From a checkpoint of a small transformer trained on Wikipedia.
Size: width 128, 4 heads of 32 (2 for keys and values), MLP 512 GELU.
Architecture: no biases in attention or MLP, tied embeddings.
Each number is 128 + 24 x the weight over its row's rms, rounded and kept within 0 to 255. Layers, rows and columns count from 0. Numbers have three digits each. The size before them is the row's rms in percent of the matrix's.

# layer 8 MLP up, 512x128, rms 0.158, rows 186-292, columns 64-127
118:111132159120105156116078118142153149135102081102117131136131117114130149096137174133159156144102064101139121144112140115098148201111129132122116068118168067130119120166144145120114121117130184
086:134124129143128130100093103125144126133080129143131107153115173139142157156154092140151141091143091136106109141096130128127112126129126174094162131169112103122118110108096121159136173057152110
093:157134106185116120100157084119178155116116158088132088142148119121086127124114149122100129142158131122116142139096131114121151148132105168109149183141096085125122117102125129125104111142141160
106:120125051132075142123153112116113146133162141101131128174115112125129095122105161092101126118115108101140157169143162112161145150078136125082134147168149136138137100139148165132147145132140140
104:094126110152124140147115168125125110133159148117137162169038138129109096114158148181153115099101103105123140132117162144141106120119081088138133080138103095154137122134134134124122084123148163
101:137082098146146146125154140173107123125127173139126138126101148108096155122106139091111141109095135087163088134108110119123131118136101120130121083135140143133139140158127135128117132163176102
111:133123073126125101122120119153096080115118105108126158143094054109129103136090106113120114160111108125161116085138096163111176141138106121133118127151151128126104144121151142149127117165116114
099:128129100102089150121143124122109111131164118131136104165103144095116120145164120129129192128171163149158121090124117122109112142128112087122126139125131110104118150160151135134145097114093135
100:126082078128124108121123141140113127133141129131148123158090146100102119110140130124152088159119138106147155102117126155144132117126157140087138114147108099156123152110117108120127097093116116
108:131110167173151087131123153132108099100134130133124144138095155107102130135137135169088066158131153116147079140146091133145121120108140132079125113155131126158137115121148139145145149122151131
108:091121113111131175100084131133080183170120116141153118153137151116077148115142130136133134142101096129162131128101098110147123118118104132176106060138115141133114152195157147155092151152156155
113:125094130118120138101095107162108164170160116153111137146126102091121082115110131134128148109123099125175124099134149143120173126133161105111119135140145089112160116128130169162131142103091161
118:081089122150063122126114154167087121129115148118181149138122132080114130126097125106107169131131091133138115136096129170184159139109117120138093137132142133172116127155118126125143087104160104
091:129128124113140147105143117137170117187126123136136132120153123115128135090115119140124110096124125128119113127118072097131148099147083126153148122155153088099130108150128174147164113139151167
092:104109133113117120102119124135087101163103073131133160128123101098144142076120092117097095125143080105134142134090113149143135144112163113133059084130126131151150143173166125129130116131095129
094:130143100123095158122121146169086136117134142137140118153087108116112153150154144122128134098161121090131118141110129122147137111099085130146131157100115136129101114109109131165148110111159150
100:109105120126120151155150157096106145110127145121115112124106206130100110115093133095083180144135116111149078158118104114122119132101119116164130124164144158122102103152123111127141165100119132
092:134108106096104143148123100102142097149137168107116149138124120111168092120119158138127088121119121133125125133118145137118147151137147118112171130102147122173136153128099154146153077128114098
118:110113135105103145080109161151160156153115129148140157132152128099127114139148109161121128109172138143156139155096053137094112140108095160167134124172143118121133087117159139140140137092182143
108:153132090117107177101131122104135138119153149133168109142072143106117106124121119126121123106130128140163150130104147105085112108131094117083134088130116109116117127141159165133105151184135132
104:095091137119090114103091122152092135143121075118131141136120132081148104068108125108127140136170101087139155133137158131117140106069143084102079106111149094120186102146157155110136100116112111
096:096173090147099134089145117146139130090145150096131135136118087115097115127161137103071164138134108112141122150148115144155185135089096132103122143123157138178148122171146123143107149111148083
104:095098123104123132108102098152131148131125098110121131137068117119141144096130131173144073099111135108146087128132128131163139124132124109140098095142136079152136162120114107118152095150122126
102:128119128111152110122152143138102158102170152097157116152110140125110134143103114124125164126113142152159112154085088147135145076130093155100135083119165146112131136103136157132102137183185172
101:131066106150128136085110132164105131102143131062154150154079157111097126146134121147132143105100130152136152123082131180122130159144118148107115155145137087136097151095173090148116157101181130
102:119118115151114128072084141134128150093118072146139128151116151107116099130108111177135119115177099109157101143123086131091145143122103125134121109150122079120152108126146155124137102151153139
101:160095100118121157125098148132094100135123103146134135094106127108129121150136094170154098112152112135127106140132154120118130107119169138143121112148114132131133143105136146139130131076101184
093:117132119110137180148132149130114152135149138073172104142120094129104100131135102140106123132141117137133182111147140109144134122122170058145151101161124131126135108123162157144088117094126063
100:127128129141122101126071136099104172127109158150115157103117099124134099119143104071131122152188153142135138101101130162100164148111107104132103150139141162107130149175082176184152147086125175
098:105077143135114143139105118123096119187145153090162137125115123127132109147112145071115141177141124114124166093123069154077151138121127128155164091124109139157129137136119158162139128104120099
099:133108133142119129123117104153149168112113059138128133119121127116123123125138142165164123109155120108137145148116119193141104105095086150138109132133155099131170089111135137140175111124149108
112:144141108162119159096147111164144134120109141142115150123107107121110150131130177105127111115140118075128101172108141138121129143079107147139147127123130078187149079133101163137163163135164146
091:118119083095093126128157100102102123135162159116141117163079158118076111123139149167166094102149089107168146137071114096159120129126161159127119170164113128165123109124155121115101146137156112
093:127128107102107097128120160161124159116122113100138123125126122122101145137130145135121118086117122083116079141113108113117113178107141129160051078118145120155149086157137145154106138200128118
110:096136106115100141123121097117142134139152102109158153185128141119152136078143112110116131071179136129127116135095128155084155112124115111128147137120111108127157144144149164156147128062110105
104:109137113142096118141151147125154176133099127142121105139085109119132157126159179137135132140121120074130123100120146176090121130088100137148109122144145087153133080123088155165164083082139117
106:072116131109138151149128089140098114129150142123131166118141168121091097107130134150108138138104126105215145147110116123151142109062134115168157139159123134143136155116171153134140139094163095
093:140133125139118106158146132147088088162174090162153161128143167110078124125145156127108147104138124101126161114143077120101111147118101155084119149111131144114147122151153107130119097133141164
088:121159109144140152148137118108128161065130165089149112138114149108118144118133107158099096156151129131139145123085150133147156150114089130161128122143118115152102119124084153147107122114142142
108:105119149117098164082106134136110153158110077104142172153133117096190097108104132127132106116121090120129126132094095147102150123120112117096123149133132131112137147140124120142136119132115147
108:138103073142142121083102122132130123139133123150140150119133127109133104093159115144132147096145083132138116109123112127115128135122126149140065143127084112122157185107148153146097130139125139
108:122129081127068140120113122119146118172168102146131138177097089114174106105103122138118169115121131109142143108117115156152143132123111100150132155137126107088124144129101154105135123144100143
115:097091117159117088127136083124086145139128145151125132202096151131097117131142155111118145110183101133108121118078117149117136116114135120164112153116151128173134139128116119170158145133130170
117:131074107126148126116151134136099162156105170155146115161099143109095089125121121165093174149128136119151109173103155132109162094128101101075120126139171105162098141087138105141149136117157135
105:109168093134115159141137123115118106110145114111109125131082163116108095077129203113115145132129106116153127130143130147155115150118110087142143073161141083181121156140122144126172149114137196
091:098176100163102127129142128132072150100181093082127109178094134138093143122148183118098139111118141101123142132132137134158101181101116111129139133112128107187119089146147169121164111116156148
091:118117131115139152150093154117163097150091093127135111146123163112122106053080095141096104104139089089172125151117088144141143125123127113115100067120116149123118170153133119109131137136076127
099:119107130133112124120143158134134168142168166135121137158083117132094134123149109144096129156095144115117149128126138129107098095110117091163121126112138156137124119144179115158145146115136148
090:071104123144126119131119121141137133087163136108171165126120118130119123117093138144104136153125117121110181092137074199133130094119112140133160152114161138142148119114123077117144108150141118
110:130116147133154159085116119116151130145097099119145151160123136109110097127143150122185106127112120139145160112123128137085128142123113114126140051146136128129128138134138098133119153127154122
092:087115131172088115116093150119117145130110114128128112137089141135136103067139129127080130133163127135128116079140105110088150139150117108133131133141148110105141135117125150162145126107104138
106:146124118145119154082087153158099156141112116188124111132094111110111109182145132126101136098162102130126083101086106120102122113149111125099083132143127099160148145133123155162108091131128154
103:065137101122112091142153112137118126147146138102145126139104095120125117111130132093148102122121115109155156109087165157139163109094106077130126165129134128117131139126159178123182128144133111
108:124156123117119157112091106162130148165099112093118117147125091109128083116094140143133178129121132144131113134102098179115127126124079134120143151183180130158147130155105150136161111159128139
114:110107160148124135115122129125114138177114071098133105160128131086143109086163155095132100123167140129171176134160146139148133160129095072172131151127146060177119098120141131123132111118118125
103:130126071171116164131144146157096121115158105097123126125103138118091118119114115086132116068110095141152137144150103147111083113141109127163070110120140126114162161145125154134156124154138138
093:093135131144092102142127151145157143120120128089138108161108130136122103113102158126116158133135088114189172111117131126130091137110150082111121096142099141151120117101091111137146109120134143
093:119117110092086127106103118169133115122111148168152148117133142126132135134131121134139099141134128133140136158081115132138151141125179169124090115111136137178144141101096102192129146112142113
101:122102131124126146150140125118100103140138134134141160153107117103088105099157138153125138167163107068152093145126096120137127114081156128056168099181097124101139126091166099124119134111134117
091:132136137140124175080115087124145193090123127126147134143100129123079150118131156128109115147169173131116171190115163119121130131127118137120149073146129077114099119132125116120129117135132073
099:115123144146096118118137114169140108102184166132163139128116118114114086115148137146111143128124127151129174091147112135127149149116142135162153127151111140099106153164120150131105109065153144
092:151125097145128146125102069157105125118172121126131159152150107107085167097147131143128099127147163132143104108114155134131155145081133105161104138104125125169131138156154112161151098092129147
084:125105135142174180120113104129149150133111154141149102169114094120143141105160132153126107096148167144150096135092112162145152148122143101151094099134162102141128142124109085127107126100094141
093:120121154145122107133145128126095146117142104115146144147104153131097137138131139116104124131130115122120130119153096148076118117120092130162084134144151115086088144147154090150142106154147186
094:090160109165134164140154135135134148143133143124193105179109140119131111110149175133140126128126147078131134102090158127139128143126110123137139135105129108119103142106114090137107127103120178
106:135107122127145158107138123147095133128159149108110140133132104102126128126143158154067131137125155130168123121139131184172142155113130127099169159145136099121158114108157102183110104124157118
105:136106078110127152130149110145100126156147137152127134156120103117119128132118158136112129175147111088132141120122142177106104093101093140136140153097133114158118107130131138132169104124138128
100:093073106110124128153151112126078133118124154147139131213118115122100119160105177118159107095131092083118130121112122171142115107133110157123144112162154117150144113118123116122119125168126145
108:134121082130142134134121130134110133127122181109162112109130129125105114132084151095091099112156138126137097143124156120156135095110085135174127097113095142167125141159103129161125085160147156
106:130097102114113163129146122143134166130174167112143131174129189114099100122087147134124136140148108107163134109075141110071145096101136130132165128161123126134115143145159164147104129096167138
093:148120107143109150084156092142117131120084134135116128114116097095151152120100170151146123113097172134122093144143127168125158157127125119100149086159174110137125138119095113159120115181147146
114:125151095125127099098121098148094129184123083158129125144115135110120081130132099097138170138156116141125147092135087166101122127131104088121105153136124112108154151155112174162131161146121119
101:120088115108137125153120102125068132135134114136130107111097156133123103145156102129143167130110109121141136153102110148104109107110101125141091157112139150129136126145124101147137091102123152
092:112158135148085151130143149126133122169121102129154107126147095116155125140099106125102140141131116109155089113130130146172108101103109123089117130157110131105146059124156147136156152146118128
112:133101123108081155084111152154147127154169102142118166124120099113097123122123105117128178139162135118137160159135103156104104117118111098142125118109115118085146118184117151119126089135103140
103:103118149172081092113147152128127129177119096130136119152111116101129107143121127124183109147106135118122137116132135119136130093122080086151134103165118101110115098186083107135176118152126130
094:137132129093125134140178151127103099094114109125129166152098143122116140116119139121141121138121094096134094146081114136155095136095111124132142080174124135138137101112134130134136097091132171
106:116113141096078124148128117139111119092148141117145083139106164107146134131134156116085098154159134127174116119119089103154115111113147110096141098159121166130133116113159145112151117145137167
087:138133113139128151126083137101129161114121173130147102174112175116089093162137107114138145066175146152134117158101117122144134133126128100148145121149096093144094125112165152127109159100170135
090:147143151131133171076076130135102162144117077105182139120125121124164083092126084124129120122143080140138140101124142166141138158139149083120141141154125127118092159118138161132145142099114134
099:102165146132152185130074141127119135100111113154164140137128161134114119131087123132112146075150132114120111153124114136129115094106099127139158155148118079117151100139132148130111133119152150
094:096133144151136139135165139170118099142112159117117137116118113124082136102121180118156101140100075101181104138110138154151152127104098061130115108122131124112152125132106125124136108154146088
100:100171136142125145121095092094142161099136092071132163140114120111125095112146157107170136138152140133124164144124170137089142142121131088103163117151145114111138150126109131139167150129169080
105:136097084141125126125155133139107104153115126103124141130109148095107126140110164086135154134117091127144149169138154147121125148118159128090126095143159118165154115160133127132129105150132106
092:142137139147109147113080147115170119119145132188182106185139147124091116091145138155097124119172149143134154094106120138141132110124122158128115124117105116129130150158105156116136127131126153
097:090097099121121121110151097169108125119136136090136135148064124122123079122092117163116152110120102115119081146125124131126120128141133091095113128103143123167152159097160160137141144181134138
095:126154089127140116118109120124166130097129133139159089154130130118122126104136142138165116102127119114141131108091141088139132083141142122149125136114128104145187134154127110138123170139144160
110:082136144142131119094115106128171128142154126106164156139094133128134095054111107139118124096108145130139155145111138190169172138134106092140086142165124105173124149146110099144101099133155127
095:115117130157127139124132128177146140107116167085147139150087155111124159108117151117149092153129106078106148110150161123172096100132126146164159126091144100197118131107127113109131101121122101
091:145124116124096091130126130141115108132166130155193168139125155137124111109131145091142085110119170126107143134078099136109113112114095122141112164084149140181143113128113114179133127071136124
123:105128137141115143086099138140107169161120088103124159156111126113096144108113135099147174134154069101119152123085127126057129189101133108130083081121147115158150092158162155139138129102120143
120:145141137140145147121122106108133149180120092152142133112120114124131139147126129116138133083143112119132089132108109121078152141131072112081136138089161109127127108141144176132169082150153146
103:147129085148131133121145118160116139138137140143149147161108129113113146137129177127098155085129122117125120140118105128136122130102141137076144144129129114160127084116138144177137149100127148
118:109175142118131126105111128119137151084131125108124133146139099106087127125122177148136148105102117140180127176090114104110148118127101147090122116148132092119143128147152170131134146148140111
107:108120142115130100115118118117100145137123161138175156193091178117070099124126133131130109138144156130132196149103135145148119124128113156121107165109147129132147145170111101142158144130150112
111:144090132152154132121133119133147132108170164160141127133125145117114118109136125121158105117149100137191162147092096139139167086105168114086125071139116134137126139119152121124108125136161091
094:109088120136114149137100116157130125112119131142119183145100121117119121133103120119124140096127052135154126156077110144075146099110154170150150112153128146128132154124151116141101116141149197
112:129111124193114154130119171133123117132124132132123141135106122124092108096129167148141149105089138113138115142133107154136135152111125055086151105137098089162107136126127160129130101152139100
105:113146119163133130110116097152111106090113155180114135146094126116124140108165168163138110150103141083124134158100117149122148134135106147120107095139126086144156110134115110142141134134167145
105:131097088120095181085144098129128104107116133131137133112112126105120126139144122169133106126134136148141110124090112155150166128102137150112126139170115159175135150081103140133144156143153118
104:119084067110091131133084099146134146100142113130143140137128108108129134093124146155164152116145140099143109095136142164109115102072128129160119147103150104088145108093107103127133122141123125
096:100118143093091105081114147193142114123107151153144114160130105095134164103090107125093109086139120136136113176112148151138122155093142162136085133127114105133152120177115157131105138105100133
101:142079138133104091120130131133114134104095138141127115137118155110132099109172124121101114135143141133137188167139122117122188161121113111128114127108129128146129111174130201135139133082158146
112:145058121172128109140139159159108103153164168142140127163120151108122120108111154141112148083161125111154134146113123148103127097115126121131121136124151130107105096135168145139109120111147130
102:092140146093128171126144129138145175124135124128131113173121185113089122159142117128123102092149146065148137129074162123173108135105131162098114167132127137148115117128151131152119174096145097
088:096155151143144137082069100137105186153102137091116151127159171129140124089150133162119111135149112090113091144145128143097148129154121141125122126187134076133158144125146109152167106081117132
092:124105118174113122070117138160126140162166086128147130155127151109115121089077132120127101079167096083152158143111116149079153130116105119103121098136134082111165092140115119152123127166133121
# layer 8 MLP down (transposed), 512x128, rms 0.149, rows 186-292, columns 64-127
114:198150111117115149122155097123100104137124116124133114114172136121159136114149124117114142123121076085112136105166168123121131170112151107118104152136120111100142121139161134147063159153143140
093:160099156127144139126115126119105156101123142096106129128123115167149139111113170116126121145121140138132114121185169131148148141163089085112091112135170076145106144136161129117118113153118136
090:096096121148111116126138122169087141156104138162119094095181107123134127136136152127140129113153133123067112094140146126119140118107142152103141114159161125105163121172158151129168120142157117
101:120168155118091124142121107160158141129141109178144127111078074114112136118097140156144103103111136129124130145163083141156145120109143134092134141157135158117115161115122099127129179114164151
101:129146124118178133138139147087119138152110146152135088099140123163106148067136130088120174123113145111062158100154138136184149134108118114104126148135155121185139088139128128129137187115121144
096:155110124126174080142108137115134141107098151177094121131156106100115185111185107108107144133101150098150118178128142120118120141116107149163138178154124108131141140130110090120104120137172127
113:103129089171138109119123128119109103150144129098115121125130189102122171138117115115097146142128105168147149133126093136143137148122125182135159205158158107116142139150109118103122095112118110
105:110105134120135070119128107115129129127127113159104096114146175103163125149104113117120129157146118150120108065189120096108126149133130127114118136125132147140148151180071123183154182140147127
097:126137141111136082131108100168105086135091174137123118113171142101121144148125160145137116109181154159145130142159104052107111096111127086142113107071162163103133117109148149109158140099138118
109:113140120191152074147161139134091097136140112137128137134158129093077119136146129136110105180131143121148086122146093134129154151127132081077140161139144123134125180131119090090100119094129134
111:109123095120123174134137153124193108121121117125095189105133136141093146139158116174126089116114101149173128143139076113082127122094103108105145162149161153144102139136095142143138129140155109
116:144114124110160125156126138098114106134106120145177137169168112118124166090111127167113129101149161063143138110147115148139097160119148104111142145150137106131087133111133147133127114063131109
146:101111108108123103146116124132086162129124123173170165137151136086109140156139145085173175142168133134128114132142106127128089120120111105118115131125143114098142106127140116114121107110141093
082:111099164107173107123104099117112160105138133129169123082122142112123095135102173128145111141138178091107118119139159108141103153152103106153147161083074127135113114144117110148130140103114106
092:184081140126163092157164159141090110133161147125136121132096120097098106162133179110140159135127143126113133111129136162113099134135105120099077111151121095091111138128166141126117115142184150
094:137182119131129176120134162146111116129142134123098135078172098149125139170149119148144127134115158153105132127115109107175107103111155113131104156147129165091139090122118145135127123163148104
092:127125124096143134145139138102090122118131114145105138129154179094107125135174151129120164108124100167119148153138104162151085131149161153145105122119161109104117171107134099098105131118156127
084:129093154118133142163137068090189147102109180137091137139118120105105131111123183134131124114090137156077120144110132118130114135104124155113095127134145153076109112148113136149119113087114104
126:120134126086148132086150116156080145116071109134154111107132141093124144103102139101141103131138138124151137152117123129140112172131115120088108160107118117127117071137095128126170157103126120
100:116139130172133126134108103115084090144156120174117129159101174138126096164113133122167147137113115129138109114130102105144116180134141115113146116124143137094088142164119123078164111169161102
114:160072128137097146163114112110122157126135138137108114121116091089127138165134143138157150145126139137143116110138119131106149122114113149121150149125194159115100085086098164144154154156115120
084:135109126134103098144140097134145127112135108150133088098133118168157126171139078121119133124161110096126129147144155103105111105102183145121142113098160148161107104122172148086101118148112180
102:108120126111127116121119125138151117132098130116117135101161120208103173126121133140116144110053121117151133127113094122149126128139096100143128155186112111157146139172112095137139151127159106
103:112116155097133154165139145060136185131127136135113125149135112133158142100105110120149088124130082132155097139146160140142154127158130119120130142135123113135129121072146144111085141096137116
096:124120127163126124114105138106122084100117111175157130125166151138155132098135146139139125149119109082081103123143159117109109096111114127132109133067161111112155119107088132138159127163114146
107:139075106170094150095123130132125115181123119110143145131104120029108108110127149145104146111103117129209083126109124155134134130094149136118147093154114115122121126145122129147131105134125123
105:124141154162101133105109143164154132096144106115142149145081090107125121164074104091142118115126117132124101089186117156105113110153128137118089141134169071116099175108123105144140097113096119
094:145162144145145127112137148165148144110122190116084124145154083150139154149190146175089109088143131140112145126138155133108122091118121169159121126108099140110110077157168091130096095117131102
110:084125096128112148130101107115158107133138118131120087106130115131140148094137097128152157111121136158139108149122159156134110138156170149131132139119109102157134146115121083099113136110130107
095:117156153118101111136157152087109146140114174137101105152117103123131157108093080106115095122148123135134083142131139147205176119126142153121135121118104138111143140103147144121105097189112116
107:103161148151098106107093129150116142115139125122136114126106146051092101093160142130139131176127144188164107163093131141159150121143112151163125130135138112158117102113144130177140121108136141
101:146153131157114121143133120125157129111147156141134126104118136126160142118133137120109126129179160078094102106149178083161131156099155119143125109081159134119154068123117161111137139115150116
090:155159139134144120155145158095134124133144137155086125121142107131155131128139107159107166078132121096123141114157107187149127090135129121111137137171125125152114122142085096119151136143119097
091:184111119089133127128140135114118075127144136120127131049126116132144107100133155129161134128161137096140104115148130147128147153138149104103107087121135105114158137129179185126097175143121180
109:158154127110113129066147117131134178111103099127088123122174142146147112115146118114130135152110103114044159134149120119119064090143145115136156136151148083119135142110126089134122149125074145
103:153139128123139136117096146171150160088158150084104171135129089092089116141120148100137146095156155098135110115147119164131124138117121101082134117117098109086163112132123137155100149133147134
105:128141135098123137111155152139134106171151124135101151100141164178142092145125104127104114121166136127078070132137143092111108134155126130134111150100160171087055157116092099112138138135163116
103:141128137133109175094112146067148202122140131086137103148107096152161144129120119105116102131134142113102078124126125117112113120164180166124122131149098120121135152104124138129097183112128099
088:125102120143088111106155142123109141175115101147137106112129128145127127163146167112145144115126100143091093129143151129126166133094114120154083106176098122149166131125172168103121123159165133
129:196131135110117142113152146156127102109112091139090113098146129072134099159165128148105134160136114164134132145095106129077134121134140165148145150154107105118164132126101141129103146124111152
118:147098117125141137114115113125093118144134153113120127165139132113152095175151138117150110135121113121187134133137119111095177159115151092112173080101127086114115167153096135090124134149122154
111:130127119117143096171153108107120094116179084136150132127114135157108115113158111090145116149121123114212139122127132092166180126134109073117142102121111146140101124124123117112117152147155141
123:094104157183179146115135089122187116149147121111148137107154152118146102152148134110136139150112105123162149154143134110114141100119127101147133160144124148119147104096095131092105112140151071
113:176105147131155090122175130110157142116100131121133105149131168120113164126123113095111169142120114111184181133152132133117116109125131156144131106094094132191114138142086147170100148107145128
099:156164137102107166158132111151089138125113116168145102156167089110125114130114097139112165119113113172174132144085128115136136119075126106152135130102155181141120127136094094118121126123110149
091:177141112118129157145145126110145074131108117132092128143150092142137091133145120127116127097116112122130137133175082098136145113135151090105114123155113172140128106130110133127123157141133153
090:144071132132094093142162091132090142110147130092105165106136143141100142156134159111135123128121163100085166104184160134090119122119110121116038091127160143132154108125139154134122129133107111
096:172128132137088149145166149117082162145135143106131092146168107134115111155115118143173106130108091136151145093170105115110092102138098091121121107118115122166093105153113090130122121161206166
086:178145178180084161168131131126093162147115112109158112158112109121140159125130158120144091129151120125120098149120088113143119143154143107156106126100139131169111140114133128122151158137157116
111:142145124134157097095131105137152104088125185125100146156116118108134095169145115132140124135142161159065123126110130097145113129125152161143083171112159127095153139147111111152120155145082115
082:142137100086114128140120097080155162117133145158134138177144104134147111137161130148138128118141168130115152121141071157118091115163157132183123130105141119157132156098102121091091134142103134
111:138120113115135132117141153133119175103114114165101176135124122162129135123145161090123091157117108119140148150062128142110116089123133129128162118136134125094133134105109141126159102105119125
095:105152128108098152116117177104123163126142126103186176092117127148152107158108167149092138117143150092078085102127119142139112159150113156149100128145137130111156152144096087118106122110117135
117:131097140121133136092112089124099184145098127088127103142130122128104081147102127113174164174105102122158147099094125157099095152176127127118131145170146038128111100126098159099138116142091150
111:111157125165134086114106107103099130134119117165077165158139113125125145092124160075142098124130101142141156095119123104138117107148159121156156111125110105112110133135106155145123081151139145
102:147146122085162115166139096115132072086139108132139121137144147120129148077137131135129120119110116105200105155132110132107106164104118120141096169124083129123154153152154167142080092150134137
095:124153149102134118121132119140142108115093116125145122147149114170166127162098164137104086145090135155195095147133140063155107133163126130169107088134111152129115117155146090135117103122136117
094:110124120145178125082134109123124123113140114124115170133173116142137152126126135176154116130100119066128135116141096098140110121120112076135180140101111087139119130120082111102128093153177144
103:133149107101132144106169085169126107161122108148090105091118119143112101079149134148117149111139179128155098089091099132145133134123130076139121155136089167104130160135136095094086142145148121
092:106128102167135112127152146113095128117143120156090097139131075092152151148110174109131125157114135124137127116099109165168119141175130136163089154137106138118126147149123147130138170119129144
105:124166092119104083173165096115116140117133141152118120124155157058117067146141122106138106147112131097157144103154128118104117105116094125134143165109137135160140123131135120123129158090138100
101:130132111112151119131138141131153109146145120119097078112165153214101132121139118119126143135097121133158128145125115138182152096118105140067161122101133211123140123116117109069137133159132115
087:145123130135155108140109129161119135133103115103084126068112177202091153146148155109137149132124118142116140180137149142103126120133119146091126133103105144134113156117131112136140075146134137
092:148147099143153130145119163128163125159132129106096161126137148117109170118114124157134142120104073128163091144122108127147155166108144152149161163097113122171155108139126180115160115143135124
097:174094112147114138176093103086119152143148143110133143088070128163138141122131125124108136129154170093123125148147148116113133122170149140112127122059186144105114131111111178124149137121118131
101:135138167155149124122110155125148107115125165143116145123133131077163120069125090088126153106104135135158101100093102119125147102115126112164120111135148090122111134137187125096125146114159155
091:145120136130138134101128139106112193144098118107108119156088106085147139137131121121150184166148145129119124129101139152137077114159144158119092107098152113089120146120117121121111143151126085
102:098122131124134163095141173101139178124104105162144162118122103106157136098094132134110127157144116137096147094110064125113160128145151067127141112146104103121154141122157142111153137123142124
114:135133140117129102119144103058102127140116139141130151146105092115163165113139151148129118140110138140151113151160118122119129125096128140088152160124143102120115162107100118138161090107125154
113:140115122093123103102123153105136140135106115106135160148152147152151146155140138178105125169084079104147133098159093111136110125102131137181141132140125094137082106111082131137129090125139168
094:172115154117112136131094090091100147120153132150117133170127156064123172146129108115126117139187157109135134165122110121107133130125079155130128095146135119094093165104112168098187134095150120
133:094142118118124113189139165100091098132155130120100107147120137144090122128119118129173114135126159072172116159117125136117144198090133107138156117131100159145107157145138094130129116136134125
100:103163140120121124154111115109117130113102165139138162159071087100102122100118125088149171148095164127164153150139090110121175140095157168110145123132153131132160111121124165123122110141135129
082:053164127142114135103120063129135117131127129124118134147154103162131123120131105096155154137164110143113131157138087142140117126151133119121169169100146118134165163130160132113171167106118135
100:147154124146150121170142152124109112136123107143139113149107160099125160140100140131111125139131144089126158115141100116148127120068127083111181167094136126142133158133109136089134144108180107
099:157149112175127165113138136113177144179161114135159149118113103124169122099135102145139157130159124121103105122121112074156125110124093131183125141097128114174127101128128124091124110109119120
084:158149108087155111132131114118156105153130102130093121116131145123121120154119107150123146162120143162129125119127120146117149106169144137123157118112074132107118167142140080105184136157108149
096:144103142108117131115127188077114124150092187143123111153120109107107128134099056137112124140096158143131127141094135109110124137162108143119133135089151089181151130130140137129081129104095150
091:144102120130112101128119116209111186116115127111143121084152100101125139153089152145100133126109125128059118113184139153117134103129107160116128087109149134130162084147122111183152145131144120
093:166158094132121119108171164142144130142128139151102121142128112197126127160171133111093133141108100116053122128122149100143110145121149100169179127154100116100133120146124139132151163128137153
105:144070161129124119102128115154114120137150116084086157107117123113108124159143162139143166122123210089107106142161138190110085124111122101116054098093110133125159149096115149102088101148123117
089:163163153121112116123126090156164131107094148177100111162165161109159151106100131116084140136141120151129144131116103131097124118126126128132145158103178096133144107125146099150091170107104112
103:143149118161091102139117163167136109123093141101115118130159134134110147122129130118108133123086105107122098158125114130141164171148118170187046163131174150127115161141168108077119117114117100
111:137130142115129127081123139168133191132149157111109129130122103128097114110108128115142116144101129146123105117139128155127152069180155116095114158142121116138127138104086133142139101110094097
089:142119119126153136117149081128123133170121146122111123110085157091076132118123174159121134181089139094162115095133148095127128125153138159131157127119108099110122150122134133076137125133122140
093:168089126148095154095150142135169101124114086130140146131101105065172128112134132121095131125133151143139139078148098149107101109177116158143130134121103142153062106080128097136130145081177141
089:115101151135106141137144183142098150118122085114094113130119137059131118130127160118113116116111145140167117154107159137113153114152131157112077102136159139120077097123082117119147133106145119
116:137125101128178134120083106097161131106106128119081121143125165122125137136116101117185109152130089106099120148157116131138147151157126140100128158138114087109118145158135111108099132154133125
094:095096099122128117095095141152114118154113128130126145066194120093096114173143130107145132122153166186120114141099083120105122122136131101108111093097128176094132123111146157129154135145181126
093:100133141168145142127122107130139130148120172110115140165128115081110098102105103145157128162119112104179096168130137122141178111127105138118164097103081157104137126114141113143153140145153105
137:154152136150145128109142146157131093133119144100100147081176098153112114136126102149106135102122118096130100124158124091158140161090121163116090157118136122097156124128201141114098134171160149
114:139144110113088153138147097101161119144149153123108114121132106119163076103099086146140152104152132101065109111099153154151154164135137143119173132108117084159171141140107176139139124119122114
103:143146093164120178141152143092151124185135134097093132114108142114143136119127119105106097119147158104123116109129150152138125090167127134102162094142117128106167160121159146138176154119137130
122:134150117101111087156140136144108136158125130126096110115138120086130063096150156170105124110056135128152143098121095102150132135103154119143155140106139136167104121070141166100123114145165119
105:144120149142115125107169071067155127165130139125090129116172169151077077130146134155118168157138134093084146140135121134122149137133147158124141121136122112093142152109148156109114129141104147
111:136115127107140137107151133120121221110135111109115131187119136090130107113124120145152147109116122114127159144150127140114092165169093123094097156153101090128150152128124142141128108150121179
094:149123156127144120157115106149117146103113126167138122142096096092151143179140091124163148117114131164116116135141154087130095098155139102115084152136124125113111105102111105105144124180134124
095:117152103114118071146130157127139175118124145109100125108148094070163139050149139132120103137141142161131117104153160150109116106099122121143104109117133157128128094148123111123155170142092124
113:139145129130145135167128176182111117110161120157078103132172134091093117145123130106145114150117171093186100167153113133158152140104138075165156141122104150125113130110153089078134144098187090
120:097098153145128085130096175084148124161140116110133105130127132177130107156122117117147161132141138172136179120153127137102100089122108133107166107141148108116116139105136146114152136123114126
098:136131148114115111100119150158110132107121124113166162103094091091083133151138150091170161153122088165113128160136106147121135123139155101150073140145124149134101136176104123115114122114103088
093:159137165165114134138143135106123185125146187065129121168134108100074111118084136160125127112120149107125132130128105136150131123115086127105124117109118086159104151113085126146137116156129112
095:123144107163161125121106118144115112137131132133141135134116143151150119090142132115161094104099132102143170108151145145084089167155102138125166144116106133106179127066123109126126154136126119
112:130164149130120128098143151102124117109113113131135156108131143028119126122130148102118168147147113140136128141157101140141124109114125121156171110151114098151138152126091154126143140151109112
100:155127162130109132084108132138141156079122093124131146099189113152145125136106101146090175160152153128089098110134131107115135127149131186131132111170168125125122146111091116102150108151127141
090:143139147104142126131123152117149145118126132143145126139120121214144172184132114109143114138104112087045154120121139093159095155121141120152146150085088153138119125122137114159089109107115112
107:120083110142100134089128084128115135138143137109133157184081147000119114138124145094113131125131113146183145148125117148114107113107106077116122099112148109135137130128151148155129098142128132